From a checkpoint of a small transformer trained on Wikipedia: 4.8M parameters.
Each number is 128 + 32 x the weight over its row's rms, rounded and kept within 0 to 255. Layers, rows and columns count from 0. Numbers have three digits each. The size before them is the row's rms in percent of the matrix's.

# layer 5 attention output (transposed), 256x128, rms 0.276, rows 29-31,61-63,93-95,125-127,156-159,188-191,220-223,252-255, columns 0-127
092:111098134135130076074124129121119110111147180149153129116112071198171076072126102128122146110093128160186138104082136192170126135129165079169111109109145103101169074110093118117194148154135096117155128120114161075137172161112158115104084077133170106108103054127108103100089128150144117113147149092109119156136201127129150108166137073127176150108060211133094095098135142200138104149140
091:150142100156144142177077136112170106111099118146106094131089137136116163126181156168210084104142122150104124176131103080082112076140081082165129114138147142115110116168108104094048143149170064112134135112134090141144141117149064156139130109164160120105146117097170177140124124158099100145120089093103085150114145083173133144048128136121054129134133139163145141105079198081122181097049
103:169133102118149120104132143105133182162128114110094169139090138081193136114184132075075029119133147184150099173103131049125126137123160163150074183156145157101092147111072133127157131103133179146123111090174171095162101176113116122118203151190136137160105119080129159098118159126147083120159119118159119074144165105089131170143191131118127151095155120167133111124116138096105094181085
095:124108167121142144139158114112145164144148111087106117169134066070157150170061186166124147140122083104071162140136089164074137122062113098175131147160116137215093096170093114044146117125105160099079193094133136096107086110118149114144127182122109108096203160152110111134183102059106109119116102104129100147108130055146131137118152121153108172126137108145101137054123140117112124115106
077:131201078129099149158097158191133069162143174136153078123122121103111092153121138118171094132157106060201118194141106093090106086142165166081137197144145085151109124113138147146116069107140138138167177099148119080110106127138156110058146079103110137175114107179117102094107160092117155135134122101097178128147113103116139135171144121077082116177118161054136096144157157102173094117147
082:126192133182082129149072146178125076164099083116148162106156137159081100116179162124126190097173152113103135147149182095082158105119121094139181122086119117133116085192187121152136119142161064093136135110129086122083141133199132186131099114179190143111112149104077102160117110109076078108122100101130099184102108112099137164142129110130124133192160163110159143190130159140141109095151
098:119164127181150097101168074110141120143199160105103136205090134149129125110144115144098152115103134107080149173123131100050126162086149103085115142148113175162150105071118105202110102142110121130184099181160103158149167100095067137150085120128088132143173175112129120096122147159140141147159147131181114120122133076101122087110132136131138100184157102106162159201117193070112135060168
110:098083160152094148074181154104120142064151114073120194101114126141183089167166141180133144125165121123127135133148112171180153114082106141099131093123159094092119098113160121184184129133147162108158152148127181066133115095175135111157079157112171122060128091142114155143148187120159140111159126109147152060155129150044129104174135192123177132122090139177149184150121112157128165156119
105:100105171065168139172133115128038159088174141122111116097135168085153125160138111110194120122153123132135132089166083132129130146101173051110144086150108089125166168144091092142134087112114146148184133161106091110093132082107070148174138067117144137134187135150113107161157133178154147171204124149166159154079105079141114131111056181136135135138135118133095141136089143116179174084157
126:167092117102110149093087112154136127142141095169163132097140181133122124144247123099150084080106175139116128158179110087152144144064159235131113140101148180099123101141118104100115089146127119099135165139124152157138127146138114140083123149101125141186097110179132141121125143154173130121096132161125022142106109141114097100139191181117108074140116132118126153126117134097094032107150
098:167159123113131131075190144147158177092120113130111125139131101113120127144042121106042101134083136194109174140151109117137175175078174086126076183166103095144117145048123118055124096083156160117120110092168116160113118124167134154104103152147087069093130139155117111151154118104162121122076157131154100153109107100116101134165138087140128171146088157184160142136156127162071103059139
131:075158122118132122121146149141113126090125118159106113128163172137134157131145080166167098124030124089128129127152119165171126095058171095098087158130118115151125122255165122189182172148149095174138130157102177107082096106075108124136092132163105110122120122107114168114090114163145175144123101143118133128194175153085149135095140132096100112163124170128138133119170103143163165191096
114:081116120105148092139129134173120125117146097154076090181119139146103173118089143143060099110100125179155074106172111148167158177145162132177167148150188133095142149086106130100115165099143139145165130085138102165123145092091074088154124092107127111144124100134111083126126088117082113102070115142178135154133113173157133128122084203108172163126170125146060069088123134146089151023097
097:147097129116117158136126147087146160126186123181137125078177149118077123049143106115185142138080139141079119184123098131175126192179094112152165097100111155096115121188151137185064150160141138132062138172123117137132139134150168106125117111143113154139110105158184212134177116119115109118142105129165139151139082187123166106045108140129171101122145122146139052153155089122102190110107
100:139104092090180131116084132191131142165070113158133112196130137154102172117099127108123115131098199134093110124069097171062182137148138139157112165167153117135100079093076126114176145127059118133122127108114106139145158178118143117124106156134138103138065119149115128126102127109143135125178084095195115159130100152210168087091096079108125186155136076090143049118163098128122179105141
103:128148147159124152130168118092181087147144175111141099106034093133065171130106100142173147105111104141119156154071133148146157120144071169135102091116138141133134152027096151128109148160132145156063145153150186151143095162144139146098129117117113115136120108244186194127185111122122113116135103161099164107115104139202137116107123088146163129117105150137148156206125097117099137120156
103:150140154142080136094182074100133083110095125097161142154067071071118109113142097095182154052141175146091164108161142114147068120188135134154203147136132137175120142174138080142122112140135140153163108114184133144100131134104111121170137142190128097146141139113152078134071106149139136168129041105103160143100096158110072121136153133158081137092178136134120140139159151153123081041120
105:142183157121102159167079171171048109116054092128097111074159171127085122103074134098061126113175081064121077123111158090135136077138119152051186193186101104130100178117126177150129113124104103154098092088165080137129135133147125120161146139082135123179107178135133125101137114063098116176122106149117168122189095148133147112110120112154146140135130114118160079115149116127143150148121
103:118139135143146117136153085103090123143150136153127145118173166096174151127137132129116137115088155146109100099114165109181085106100079114104156115121049145128154148118165163137168133155092134168095098192086129130127114148030157117146211155142144184184162103123145124165170076161130131148190109228148130122133135190165131139082130162123146108093092116053124112125163117188099111163156
100:079092173135108074125077093061184153121156122097146142142154101130126124192047120143119181102141110093124173159121195138124125150134103115131110111120182156177100119092169142186153143137129079077116119107105055133161151116127142104112068137118127112128123137233127122096145156086102115101076141175071133111119160080064135126133101065149141111116089111095106128160111151133075106116125
111:168143165081051157127098156087163131107121058102142138068146102110131126127076206135118162128134141101122145134138156137121158150118157132107119065147131128130091133164167087158148164138111100093082110165101163101088078132156189131139099115185123110095114129169170065138182127098157134096119143141166070094125110060152091166070121170150194197110165128102127168102109113106162147120095
092:151119065136101173107098130099132146154171101197203148147139163168134170138142102142168144115061168145131084115156123111150119112134164155057109064142152131133127104080140126144107184113136124063167128217110174122161178123189196160126089160123132142100064131200131158147137129137185123120103152142108097128091121135188117140100118163129130156091161077127166118122094123107159133125082
087:117111102121204128118188102107170099124123148148107087116125196140107142120116086102154088134127117154091131101105151137148099149164165165175152160124118184071154168154200133074123118117118169090130071059095135200121160212095101119176142073144101087117088124158138142123104143128150140111095064153139102152182135128117136127108135126183126135135148192180128110183101144119136199113153
084:172132074140128133147079129114117154074136137196142117117166140130132130118052136133138085140154145108143099074146090151118108090115091199127068137102111120089166166162099087147114182096075174112147105132106167146144188103097192152140110106158089083124087142129158167126117150110138143148153086130166158125181174169172111155111133183168142163156165076163185157093151082084146082168099
082:093096156118120111148110205101173091147093123136147175146066125098155147113088118167130102123090095108112122142067108140136141096157183154191102143120145147129093070136116090091148109130116125123071130142132138067104098130175172119116134118091107125129129091107170151103114175115116163059178123136140074093184126083140136094130254145204095151149119172110176105118141098106102134142160
086:119134063109117103114143107150100105147058135091109105096157098141132147160209168126139166139121189147128146051126157167092153126095140140087086135170068091105126089128137139095127123098133120140154117119079116109126105108162150153155124122156166130118140118186088062140080149138179160128167098099145116132071127182185108160170123114089106085099061091091145187138107112177140054078151
102:164128115120079138141123145108061156133138099125081059104176073073106136066105177089090127114150134140121086131145157101081120126111155147095142158091104117130097142240088114137092152100138108129107186103123046189139136096163132134155111105126062127103168167116071088152116123135075118148128133124127115179112176131132131141166156121150151151115133128128113152080090058150100071075136
080:165086054131166151179152129163107126155105130039109169121097209134121124088106107115118150133139127068190163108085101149149157174124169151118123128183126101151113145150118044104131125108111089116135132134145158128133112139100115158097121137129103127083130118118095071178054132129107134147127228116153136147167196146107142094198125132114096114120125113168081109089167085124093086144096
# layer 5 attention value, 32x128, rms 0.23, rows 29-31, columns 0-127
104:110074120149145127064124128100166135138112188179151146098088168149154073141167154108120101148075139142176147064126121148115118120121177086157131061130138099136116033112097138130115168115193101108117158121117139094093158124144111129133132126100180165101112147127070151161143168138133121061107191119108178172153187172113120177163095114180078105135142139151069138136067090090106135145102
086:174131118105085151157087140129137114123151098203165097087140130149102120119141156144108099142142119128117110159146112051101122133138148088130135119197110126147087123111139096094077104089133164115055113112033092180103092130139067109176072126115132135155134112173166104173139047164111121139150106213092051178065122160112134114105080112155138122144132130100150127172116117132158149117082
101:128114092182153144128137137108164172128154160130116153121093130185161121095108134114107123159128147134150143171139123143175151158118122172088081154125110179099103167117113163102147191107146149173118090099188108150161151164123105081140146135105060093129075088099125220108149170162118140145135156153129117127135133148102190130142240160112071130108155149073115135163148097105106117226173
# layer 5 MLP gate, 512x128, rms 0.311, rows 0-25, columns 0-127
102:132094127169091122131143105184160119087153100149115090117137093163119075124109086076067172088145132168098097148145185092090165124125113087190031103167126187090180121154131183139093142146129168178128142128165133065137147083081094101089122057159094138103160076160145107123152141127108165165119115124128153128116169140173124105131132126124140161053098103118143186149120100093110113124156
091:125142119128127129080097155071099131158143160151133173087114135059110086148184163120121112089089098083116091066102083121141144160123131165090108148161178109118052135112095140080140142101105195094128121109091144072165132110094174156108153106131121081118149104143090129103079129121066141041083150159146129141165099113091166140146162187084189121172094101121193140121080094129116141125129
093:178123087179152148031140147065057150113145135119137104157134122121122130145137113145081106102154100134145117172210176124149051146162115171116095125116174145217158149120148161138181148115114190122122158193144135145128112051118114131103114108142171135131168065125157164111137076078111152127128110148112123138084095155085100110121164130112139156124109118121159128084117080148120182164173
103:161119171125151115101114148121115139083162181174125167142151177115037189115151106123123135061079104165199086093128143114149072133116083153092138121161094155152148124140199097159120139169132066092155083130116113131133173119136101100100146153116122122112107126124209114127184135099133206142135096148153153105151085130097146175131093170130102092132072178122095123098162154190163151144116
097:101090135102122136186150150143121128095119194121089104129088126122162153127095132148105086179148135141120094142105128158154137143149130082172203107144141100168125130134200153138106159144130162078140130103090147169114112115134166159132132101147154244162081103145188093085192104162091144136104192152134089177099107107175140134122123191078133214129118130129123113118187152105103107168092
093:172112092120155104113092110127109113149204158137119086114031159124152156139163122191094180115145068105120143144151120065069147160127108039150123083088104081109141170097079125136068187073145109148134096161099110164144094133133147142157119114106154142061160120134148122158137154121140146106122118131160071130116135135104162077115099122103067133174166084119163152172116077105145145157103
094:123092103170133126152125128100134193126101128125100120176115109130159126151100127138144188182167123061173124137121108167138119097131181130124161201113153101144121119203128141086145138121109130108116106117095075084133088100123177099151094091138120137112173121141130138114148175097145119141176166172049147086128156125115161138144217057106073141114075126021136091126111139104089110131180
096:140118099171139149186100142106143165122149153154113111097034169087124080144111140133132103051176168187107142084092102176140100119135083150144053084111125109103148068155130066107128149147138135120139119147160188136151150096123175124192135113133148192161146111154189094134161131103087151126105080114112156080112131112126106127127157144093106145092149118096080075100156148095137063133069
114:213130145135050107079147126115147081131165142100150105151209150109176111114130145122071164088173150169148178124140102144106130136124104082132141171210133157067114133114106150056079096106142122136155115138137143114112185101138150150117147049098174111121139169134131069139150115164146087100089143106176161148117148132072147143125142100141152110074141122123140189076121118128128134081068
103:124121178132119169135159112161177185127144106153164135088087101081112132093102111134134164149106112175111065154087092133103076123190107062128139168105156156125087168125106166132126136179127163156140091117123119123174141091162149130109057085122178130140136097184152101067120090118147210141085155177136121192088131120101179107104098131170102127102167147147145097093192103155111155172087
107:091170065091172103137145072082115088077131146093171092133116139154131126083218105162110125123126147180163110100118151148067129116055144118080101083143167142169099069120177171100103150174127178119149150151125156086117166093083136131151155127069130190121162171154121153097171146147149133120161186133164115089151150119174081119095103091146135149085130105131120090186098125127116154154118
082:139149123035140152124081130170111187145139178148110117132116145181151078147124127099106101098080082068161096101132099111125120099134111097131149138142124150157120093101125099153177172152101118071095095161077126142157125068064174097118073149117125078204127091156137146115084105104104075150113198175133126163182144141058151106166152140092150146116172169111108116090160151127117088115141
093:180090112129191174166143156170087122113163134125147147102222136125120114150134135194131086121136173124150114125176127136177108125131140110127147114141148083064092181102136177131127091131132114127112095113110100069159092092085162095126104089118115108173137177109093092104137146155190156085141161135147153080181076153099140068159103227139126154093086090114074140096159117143093130145125
093:106095119092107135125110131145179115173131130205117102085129137120135115140101114139100095135137106085090139101125102190160094143134137173121131158172186132154181157113080132165107128094128185136149189158114123131156163141081162057180126164142177174143111183040086126175090130154117075136097169142156150124119091139106182106081141169148116155117141116195195167083130080109130098121147
093:124180150077101157170121137158159102089112132100104127089149131154183069139155093103123111113123139190113116145125160141153083177072124134071137140168125141142096141133173168087056178129111134071080169153112129100122083117114165109156130161110126111152135103094166195142199150126135121160099111105124100064069180100205160118115098126089124136117111198149186173113147098151149088137108
088:141124133165113132171159125094129106149166180132213125165102093139102085160145122093138153157111146080161175060117109179099127120109115087135080123144131156129095095105093152110150141154163147100128111137056122099183179101133144108123094145103128146130105139055073137120054196140157133137144160131137097082063137099080200132135101153096104106184139145127057133113170084136116108162073
113:169124100160097134136169153169098125127159129060089117133104147096121151125115119157116121110133121107120102165154081089125202171134199064068151156105113051154110098161126143121079158109131126178186176124162086128152131133119123176093164139150162089139165102169156115116114132099102132134121115177141065094132157161176066076171110125186194129106145122128120109114112165124057186092109
088:133068129129122061101088118122159103114088133131179116115144101102149112118126126135108111081103172185117158119107168099143124128107126189117135156116149149139113187147107178092196106099127113132142101154128199188089098162095139103153056089068139144102157086097116156149126143127167069083144102168098160077157115125141185195144096055094110119077171172130085157110135103071113135112141
105:146178095121156146107106143165122121100126108089155182105170049124131071146105067191090117085152164125158121193118055079144098095129151175119103140097139150095092111170115156154086197137203147152205079131131124138109098133139156173066132164152102098159135151138152142134124138090112150149062134111156140098127131135181066120116141152130110090145115181120082121155126144068115115132147
088:144018140164136164075146159103100149123107140129167105112114130157185154082165177154097116074133135105127165087087081110115157141114096109111121151172111148050161119143143154105113214150145112119108165143108105151070169120113114116112092091108074170124139134060125121149078144142223103182152154153076066121146087142147117094127111120164124150091127161121131126165096098138131139154147
094:085130140177149101126098133136137153077121124126124137144034119179115138109109117123160133074161118166124149068143178163081087124150175064117144152167168141085186145126131107128089094167143202139108140148127126072123131123162131091164178126105183107143144148148105173121147156093077213144126129134129084142163131161115156181099102090176081126146160173152162117126174108086146160095062
099:106152160146152171119108120079141145161107159090098103148077169107120166144093116126104089097180115165122098117098140112170192127059141141180119116099160112090061110126098126116053190138092195094180121184125108173117131153170102065116092122098084141134114158123180082083124109146106104150151139167131131138119155141150077085073102108075149088157160111082143143076156130130127107080093
101:125097111140087109046121146148145165090096139051146153080133118146134150104102113135113107132083177180154184098156121165136138163114062103120102095115108125112152135084137134142092154222090158140119161162097127143103172078125138136122177135108071135107166118158035133162121132161158161134120092153122189133117179151114118161107112124197127099159112124144103114101173116060097072089162
092:115106093132156116093098184180066067108154114145114137106072112096125182132106122123081140136201171104139138168116096147133141079108112123064144109132135101103105174128123180158106157113151137121131117063062111146072156136099168122100083108106131111146168100119113130155092067103079145055185135104134119106111117118131127156119133103080107169187118060180131081081097158157098174082120
097:101111123174090131108123133158126131174093104155126089130097135129118141099125117094182133087153139107164146093128115100209083156049062106125177168102140161129151173161153148095131161160206089080132161089112102119126128185108141164124122133096152030154155115177139102119102127147129153146152160143162095095198149104120104060168128120068109175127127091165121123072119094126084125152161
089:061097104152143105109157141040163081160105105126107163165086133140189183175131111147065091144083122167100129151107079059138143166140106118107097066152144157164085147126147112160203120145201173142086140193180165160072091109126156114137115115089116137113096149137125188107168100119131143130110102116118124103124124163118103100136122170122129167143162089122134135102139139101156087193157
# layer 5 MLP up, 512x128, rms 0.296, rows 0-25, columns 0-127
105:110131148192139130067135138143112152116164137151167138148146132180103136067129126053077124150123182140094083122136196120060128087101142116131108099061107168109157105142156165145151134107142147167118144149102108137084112159059066155150145075125117077113165095177204106162126131131159134169147139100133182092114093135111119149182114106135109128158110108067127121135165090064155079097181
095:118166179132134144130104199145112152089130061118113136140162120171157179156100139123115166121166102158148193165092159133093167051152135076153089120149146157154163144160124140163065075129151103127141133009128072122097119131161095181144070114171137173088149150159143106135152134114174118120128145091157139140073105135159142119176094078110099124097112127148081106141137171153104149155091
093:133102115122124089106182118107178155097141101130133100085091075079132121117165095185130100115105119120174148175107142113126087171154112140113120084124201119134135122157124146192130166101061158151073168184175041154138122097108217123109138149125180088108188088112169135131137131099139128127118146109113160130066135133102087134073053150147197140108133125115139111150102093118135169126172
106:120112216197114154094162168115073159077205106154149142108090144105129193106173121111152172125148114132198122115110136136144096133139106167136208149136129146106115157123142142148142140160131186110152133167130138059121133148137125170118134075102138139176107169134137093074111113134141174174106162175126120194133130144217093158098144115134083114098088143169108132127202087131135105153134
098:110106140072117162195116129089133103208097119169169168141191157117180120180184155139160139163187123170070198160078105121165185110063118115142148114096205166125127123149123126156160097085142160132130158160156104155106144119142184156116107118127133087135167100125112126197072078120170118137123138164116136114175112085120134126160149104130127131184173134164143099118139114171166113138099
105:114106141152119116150194160107092065131097103119149140091165154105122114101151165136176110198129174168017118104090088154121122091114185139113120125122183187161126116141126131132158056160086116145084172167155149066141161080093093141057160132176099084163102167148118169101150150121126130151141086119093122131154181105124118136194147151170152115136085133110124086107121171124116125105129
095:194171110102138165156103124175075174097130103108119105102080123151144148163120131127120153136102113110130057128110116228107114187144160115101142228107084137133171120193148102117109112171166140109115092099174083095095140130119127140104098158099080116178104096159096171144076113140107080100190116121123114123110104148108115149126136110101128110099102108131090117105152073135207123103201
095:082075108123164164092124131067145147173157118113159113172171134101100111136128119117091190170094107107120087056096124093127135131084175139114176122153118121142103108078088160112126097093056155170090182120103156124071036153146123152111095120200121139082121159134127123118118144145116106172151134110151109121175072112081125116134151080151145109123171142084158199109142175172126185121151
109:105082163145074084107149141144100143147138088111114169123152187077125069111072086126101148057145186152132095117152076105173113124129096101162168144177144093104150128140173084119108183082165117163106114139098142081127102122134123091096145059106107120148122146110165047084147130085132157140102115171133192149099123107105120102169130132128141105149174160177163189073172169097134150122166
101:127193128128072167149126128078123112133102119147173134094110153097089147095111162171147131140102079140123129076132178138066131095116143123169102108139105140120105154136076098134129088159144124126141074118159189213159174115099187135082169098072133098173148122118094134138141178137184177159083080073179094119100189122175094158121166147180144148086191137132158123136099095137154108157139
106:134185076113129119212123140107093121095168146123127145141091119138095177082177146092126129155092102150171162080100176161078073135037147161123140034103105165111091092123117117123127176198095176106103157152146164139084101114071209158117128148093121177110148141179114129178153079109078146126158125155151120135142110099154093159125139115161139146088146118126120128161125116148121156114111
086:092145184097105166111123142165100189138170165160132158153108133158105125155142121103161133113071106079159079133128093120121123098117119137115150185117160106120095110111125130201140151150071124084071138139117137174149098135067185030148060088134120109206124086121167135127096135122069102139098159126187132162170149075089144149162165116121094083076121160078104120175125128140131152117132
098:104205137151149065137100169176160167125146104160145105106132094102122129134113127133109088107135091106146176127112158133114120128169109179131088134068113165163136132105076150077079188141119173094125153124110117091092144131196147153094124133133061184095098139111116170112139123133088103123150142075070076216086137152127114154141123100112126118210140145139196186150122136100154162074101
088:136083126113204103207161120145117119101160148082121139165158156079107133138125124132098098111085136121225130108123078114143181079124115099111138112097154137131123043128136145081148117135181121141137101162113145154157111140147102224104116198113087143135113132165148142121119161135112135119144184112133104158171120139114087092123051073062140088077149171074153116154121148129121171145169
088:087080163147140102134114116193092160123118178094131169138124125149134145144150127162085147093166162139162136137095103112154123138130133126154139153165132178090153162132116100085141107118113125147186127098150173125175112116116135181049101159078143028134148132151162112102141144122090089119112107123201098179146119148140106126170128117161148172090190171182200114165135176091108151035150
093:087104087150088108134150140096127111142129086154161120172125102128094107121112097141130139157028075136052162124136102122122111091083170082101090172130110178188098042093094169096134103176116126124150174131073142166154194116157131117106097101140133101089154149095125159173117137121105176126130116123150042101131102103107130098148178113133121127222097133109182109116108100136150130146124
097:106151165137123107119133148126143112137067142144071105148166095153186178161114071040124098107114105093184134117085095137142116088178123114139073153066110174103149092123085148131151123118157140108108079133078121094093083083167174098131101072152119089075057161115087127138144140141117163134157143096100120092160077081155153123143117134071118060097074150122124149154135101171134121155173
099:151148127197099137138150055128101143129103086115147131059145090093133146123116127159131065119110159103137128128087137091111102127093120171100129135150112169102111123129140179107119116185111112147144110070188140130178165187089186078168140122105125137126155085097117170165119151141180114031165104147095134064187148144139175088172128182093103127139103130127080066109134087132130133152066
107:085125123121163089091098101134137105112165131135153126175108181089089124071152098114119167118125158162151193065126202100180153153168110108150142156153113107138156132070126127087126131145110109129080177138154127123084163064118176108148112115193169118101155085140166125078141178085132207147146093105080146193149152130083142131135133129120186141139111128190191098166174136163145149097128
089:122056159155097138120104146119137122108121119191128113124111117132128167155105139188090116139160158189154173074121083094114114136043104131130146109116165194089148076099120126089143222142116142109121102100123160160049122134113135133086083137135129147097100152113204126077104104185179102100154082123108166134149088139138190147132134143160164162151136138074140104120137152203141118177130
089:107194122139111129165087172200099134145113137188087141120123068200139081099146086119120151106122076138144139084137130147159153099125129150153098123178129096224134123109141110125067114139116207136127145095146154113108139132089101110159199114134153142148136168138111085156107086091121190112136139140143126141103166199063100089096091051135104088149124143126122132114160134098105144062111
106:075115101159084139090149126116165173183188123143082123127143132152087108105154113149150124151148172077179148076109097174110059090176138105082145134161088124147168116140192150140175120139119122118125140076145166111086108116093156173136120122154116125154129188154149172150133063128187122148147047143101133122163125125155139156165075117105072172061133167118106129132107102121087167193172
106:113126124109115156204121112167139156136125122099112203129127132138087137112082127076113154156082144093148163093143182120095143157107107138106211137156107111141117153134144084147193078071145147105065112110090188137098127162097128067124181117065135142111078138152132150153100110139089114196133136140198135132174081133141111113150111195101085130031136148135090166144100132132158116129147
086:099182170092099112168073108187189108175139133154119145172147189090114147127174099099088114092089112168156140122078157103165208121105155115172131119138112130179141145147135109112122129142126104193132156192151118135103110130134123118098124140187117136154053181127125111111182137042153082128117102184115111166124102168162115102119120163161143188075121102131110081128105068174107131115125
101:062211160093089105148147197127175134128106066072112133109170167129157134126160113172092123094136145109145151122138058121120159125163129136135118126117124199166069100104158063137175060115102119124122124158122152088070203165111165087110119097109129134147117100162158150149122117155105133131161086069117170086155056172123176170115131087145133129118098141144184153124131109161140142100117
093:118059128160115197110115153098110177123138146069099123067119129183219117116110126130128079198128105119112110121168058126104086173131105120120120177188112140110160122107125136149094145100148101108150100122160158119081142155151163112104112102024162154129140042081171150082110156100126114129180105085143118171092123129135103119133163163140133122156153091161119123156142151186156151125092
# layer 5 MLP down (transposed), 512x128, rms 0.282, rows 0-25, columns 0-127
102:138134118225126188164106136131121097096163169140161104148150091155112094132112104175136153139110157147065075139087091126101119095070117085140053167107127181127127113124141130084167159075094127097145142071150146130146125093141144165106129121127131185132107202141141090166153146075081080167060060141171107166127138153161136073112127111068125118126155093120123112099126181124157176118128
099:171187131119095122075140108079123168173148170088096108149110142082140114122115160153141134147088107075114107105143081113082145183043100139116166131138110126091139096086094117105109137107118132125123093165139188162141099106089156101073136158125155124117077122128152120218152113173102111124108107162114173128163052135053138143089152124165180105137091163133116100144127126081162147152220
098:146106114106083112153094118182121139196095146109131160194167155124107123152117138097097137185096171105114150100198119126115124175139110111132132043072096131145125046073092161116094162123159103094094079121095118158076101146141097173115098087117094182139146119110050089084087141154103087091177138105097126093151147088114171111105101075155116109140131171136135151138079154132112084143113
103:166116123165130050109083126108147138126148146131115110137121155184146139141164113118104153132156160193191161085157130143197087082132054139108140177114111134103165094202165093188123124139141124097120133140157079179160129159126093111135072159137132069161110181188167140114144200161140152153157155131085140123093129144094132163107097155127108091148117187090134074171142155138164121184137
096:086093163147111125113132156140172183169097161111144122107128136151065130129152143112099163096059134156120054141136172088114149125149138166088122071110087121116076184122177105116112151083136095084132105165089173094152114198094163145205098176157141160146116156153176076121129117091123130181136116099136097197158142185100159123085130088084185150112100183128154162113122108111132139122151
097:131095118088132129123105112134141118124193115164127140137100087125195168159109093157119093070127131153180109131143174132131110139095060124116124088168094127081085161134074137101132206114134128146136112152116172185159157156134182167139093113122165151115136040140076079150139182124119117102101083123096150089164175144067119101095127079166132077135207129165124124090191084103130120108139
096:125137088136145168145181131123141108132128172124092107109114175130134149126106124134054132187161105141156149148086133107139099142128072142118079155107153090170100083190074146141153138128123100121114131135137181101117176151097120161066147111144073136117142038237141133130176120108146122117169158200107146052180131147135148047134068101120115131123095088129087103124135123159096144107104
097:089115121085128122120142089062151103133080198132115181126133195096117067160151172133135161106133128173050056107122124171128170236136144160137101100141081139162096096104114126133171129162100099143108166135145127189156114120076088136149119102118142188116161130106119080120112154128109177120096118106147160078081129112103182117174141136123135116180096153103158078138119174140150116143167
109:144102132151156069136146111120068154125096116136121105066165157092106105111104141173098126072217141141096092087141147162145130180157135159112122123119098131156129153140125167193072155140112155101179105129180116091155115115090147150130106123132087077053168143211145108139114152140108094129124120143152103165094119117143055092113161101115123120076125085106150081132112021150104079143109
104:092162124174114097081066112059143142129084133114209161122114082173125157106130128136126107121129148112135150112095103153124096120139145071136127119163109170123154122066147186150149122085103126134171129196116139129171105137081179119145133145139086109205071160109069176129134142144130127119111111088192103123144121142110105147189085122132184169105238169090112149139129082141107132137163
112:099124125141137146113205117102119142095163140129156094144123168146158144163123150116059147121121092124194125163168156090108162138124100098130136134098190120130190140113035142066106123118147144067146130102130092152101145055124102045148127118111120145078171134121142108116155118154104094122149196131136144097090140103099177102076053124095127197053080086172139127133130123123143098113104
093:176125068130124109218144131103116100116120133109145075181130174171104142156096109146176064186182148125110214128109085092141124154163151089135128107114095140126081172149122106137145076185119163165107097094098156197150174132164070171096114149135120164130146127148164108101141116099112169124143065106127107080105127159167097102158129129157092142108084093126091114102083124137120062098115
097:135144122115112027125145121127158056083171179165092096182102175126155128121116135122098167126154071118157111161127179123121112140083142099154096186079146097132154101158113106100124127162185128165138137148167130158131177158094086178152111122111095094148097176159116134123151154123070135124172135165131168138124200139086121161130170139140053098135088131104147162161128117102066074069160
098:140110165162149136113173075087104098090138126143142165129127091109101145140142107134186158071155040119113177060141133139168173154109133117152088151106136170142186080172216153109138120050103115147135170068118165200102118120115157128088131117139153093144160138142176158138151132123128123157087080113112135098098073112105160122134088144118124084148140072173111134148054147163125120171147
088:099084129109139125114120110183125084138133106173092118152141086200140185114108132149126194184137169124099116167184084173157137139068135099052140084122085077134075130125163150202119104123105116145056126150163120137119100145154131123114106078154114165100165120131151137094112132141110116085165146125152100102100186158075078138087126142149148078170152131083153102092104163109059142164169
100:105096154070164155129136173126103131132139166139140143119120119122151147133122149146119148090190115134114100135148103079161125187136171161138076085141186127110143119171118136120152100096135158179138072082168085130172130193102147118115185147173136164129078118234174120110086123068133131109100134089126137194157143186081130141118120122170157149143146102054183119161098108160139184121183
108:141153146105084097097147118118168162131084141219148108145103063126138105117130163190113135150094132071118116156164127147121138110116097131140090081153107170129090127108145107133121084100116156132124130129181163109103184133123105051122111102111096103132115110081098169131176151085168089157082138138133127151093074115129155137074107094107122119169121146052082177121070036138186132140199
098:148108135142103070098096159103160155153132124120125152127090142119053127134167111141124148104116188143090146156112174160090144085092121141181159104057094123143138144087143105117181122112176131101060095169107182110104127083160176144104112116152125098197121094081097167138076118114166101099085194146088123110139118141127137162070128108100091093204086157087098096106121059129154087124100
104:173110070122097130097162085077132101106105109162100096110083129138134161088123122088134128142090127109083165150164130195124152113109122082090162127036171168077087147142166119129152152122144112165119143142093132099136123117168094154158128165110145188195079144169131127149178091140094203117176136152148079100150104151183136081104134136161130059202170122088121137125119179115139099151106
093:107145166134100100174139182136091105126143162135146169123158140161114143169142168147134102162180151169156106094102113084108142103164131133146169133129127141025107074081164129126183150116137120075093182140166178072161105147111107206129118143139149143090134110121139149097149141153157145069116165126088141168174088119134140137121091151116142188116196154067148159104118087180188177168100
088:138117130124164101171120198131123143152085105135097194114076111067144086128127093133131143107154115117153058098150118115166094121084160187101075102122167134174108138097138144139124100156156159088139115072095122129141125119151132149181083173140132091129124087041115145145106065186106126124194148085175060120083145092151108120087154140155114186081125134162081113096069142089126122118159
111:121122097141108147140133101106167126151130128123138144174168155166152121125108117121111146160114161101149054148148139120197186158035119117088112062180138108133102163169123137135105164110105203120127058158135111166121117091106092133197116137099147157112183133142158158083113089119141109111135139143153112126159143221096114083117103107137177074151117181104174173106090163098207126104148
099:094126119125147147134118090119123095129103114155095073130109129132084174072089167200106134148110108083132113111131156134154119141150088178062126114106110099142137136080141121141149184102115180145116148112167192158139177157088154142113116080115121150141144136095141100165140145121097067070089202066141134074059121095106076155174143174105098099138186109157124161163135110176132050175116
094:083090126147177103102115190142133157143165118104075133154101101143128094100144167167149158127143144112137133190149139211174084174101166078097134110194191096093123066101100154102106078119126144118132104131149119116081135136094156100073124140099068058126116126141127091095154146191098127133195112134127119082073136125119120169123124119125120120147127088135108066089109103210163152110084
097:139131081068090099109119116202189137089167131093094137102142148115139094118131172138111154124109141088104110135121159089144107131130118135128193105111065099145176155072189133159109165128166149097136170122126155070103148147120148161152134106194061143131124078072116156164113130122115116105159109111092148139146075206160120134158182151202064076140166105125145172133138128146108102079074
089:152162083085163128100115088090090109180114116150131149163175078144155075124135134109148108110129113101099154130120107096116102104150107145143151152117156110161083150135097098134144093109129110147063117142094111088081093170116174103103133137113073083139139138074216107105147082106148159090185111112159169201141124126133116082078140054139187151149081165117143147154075148165219136138168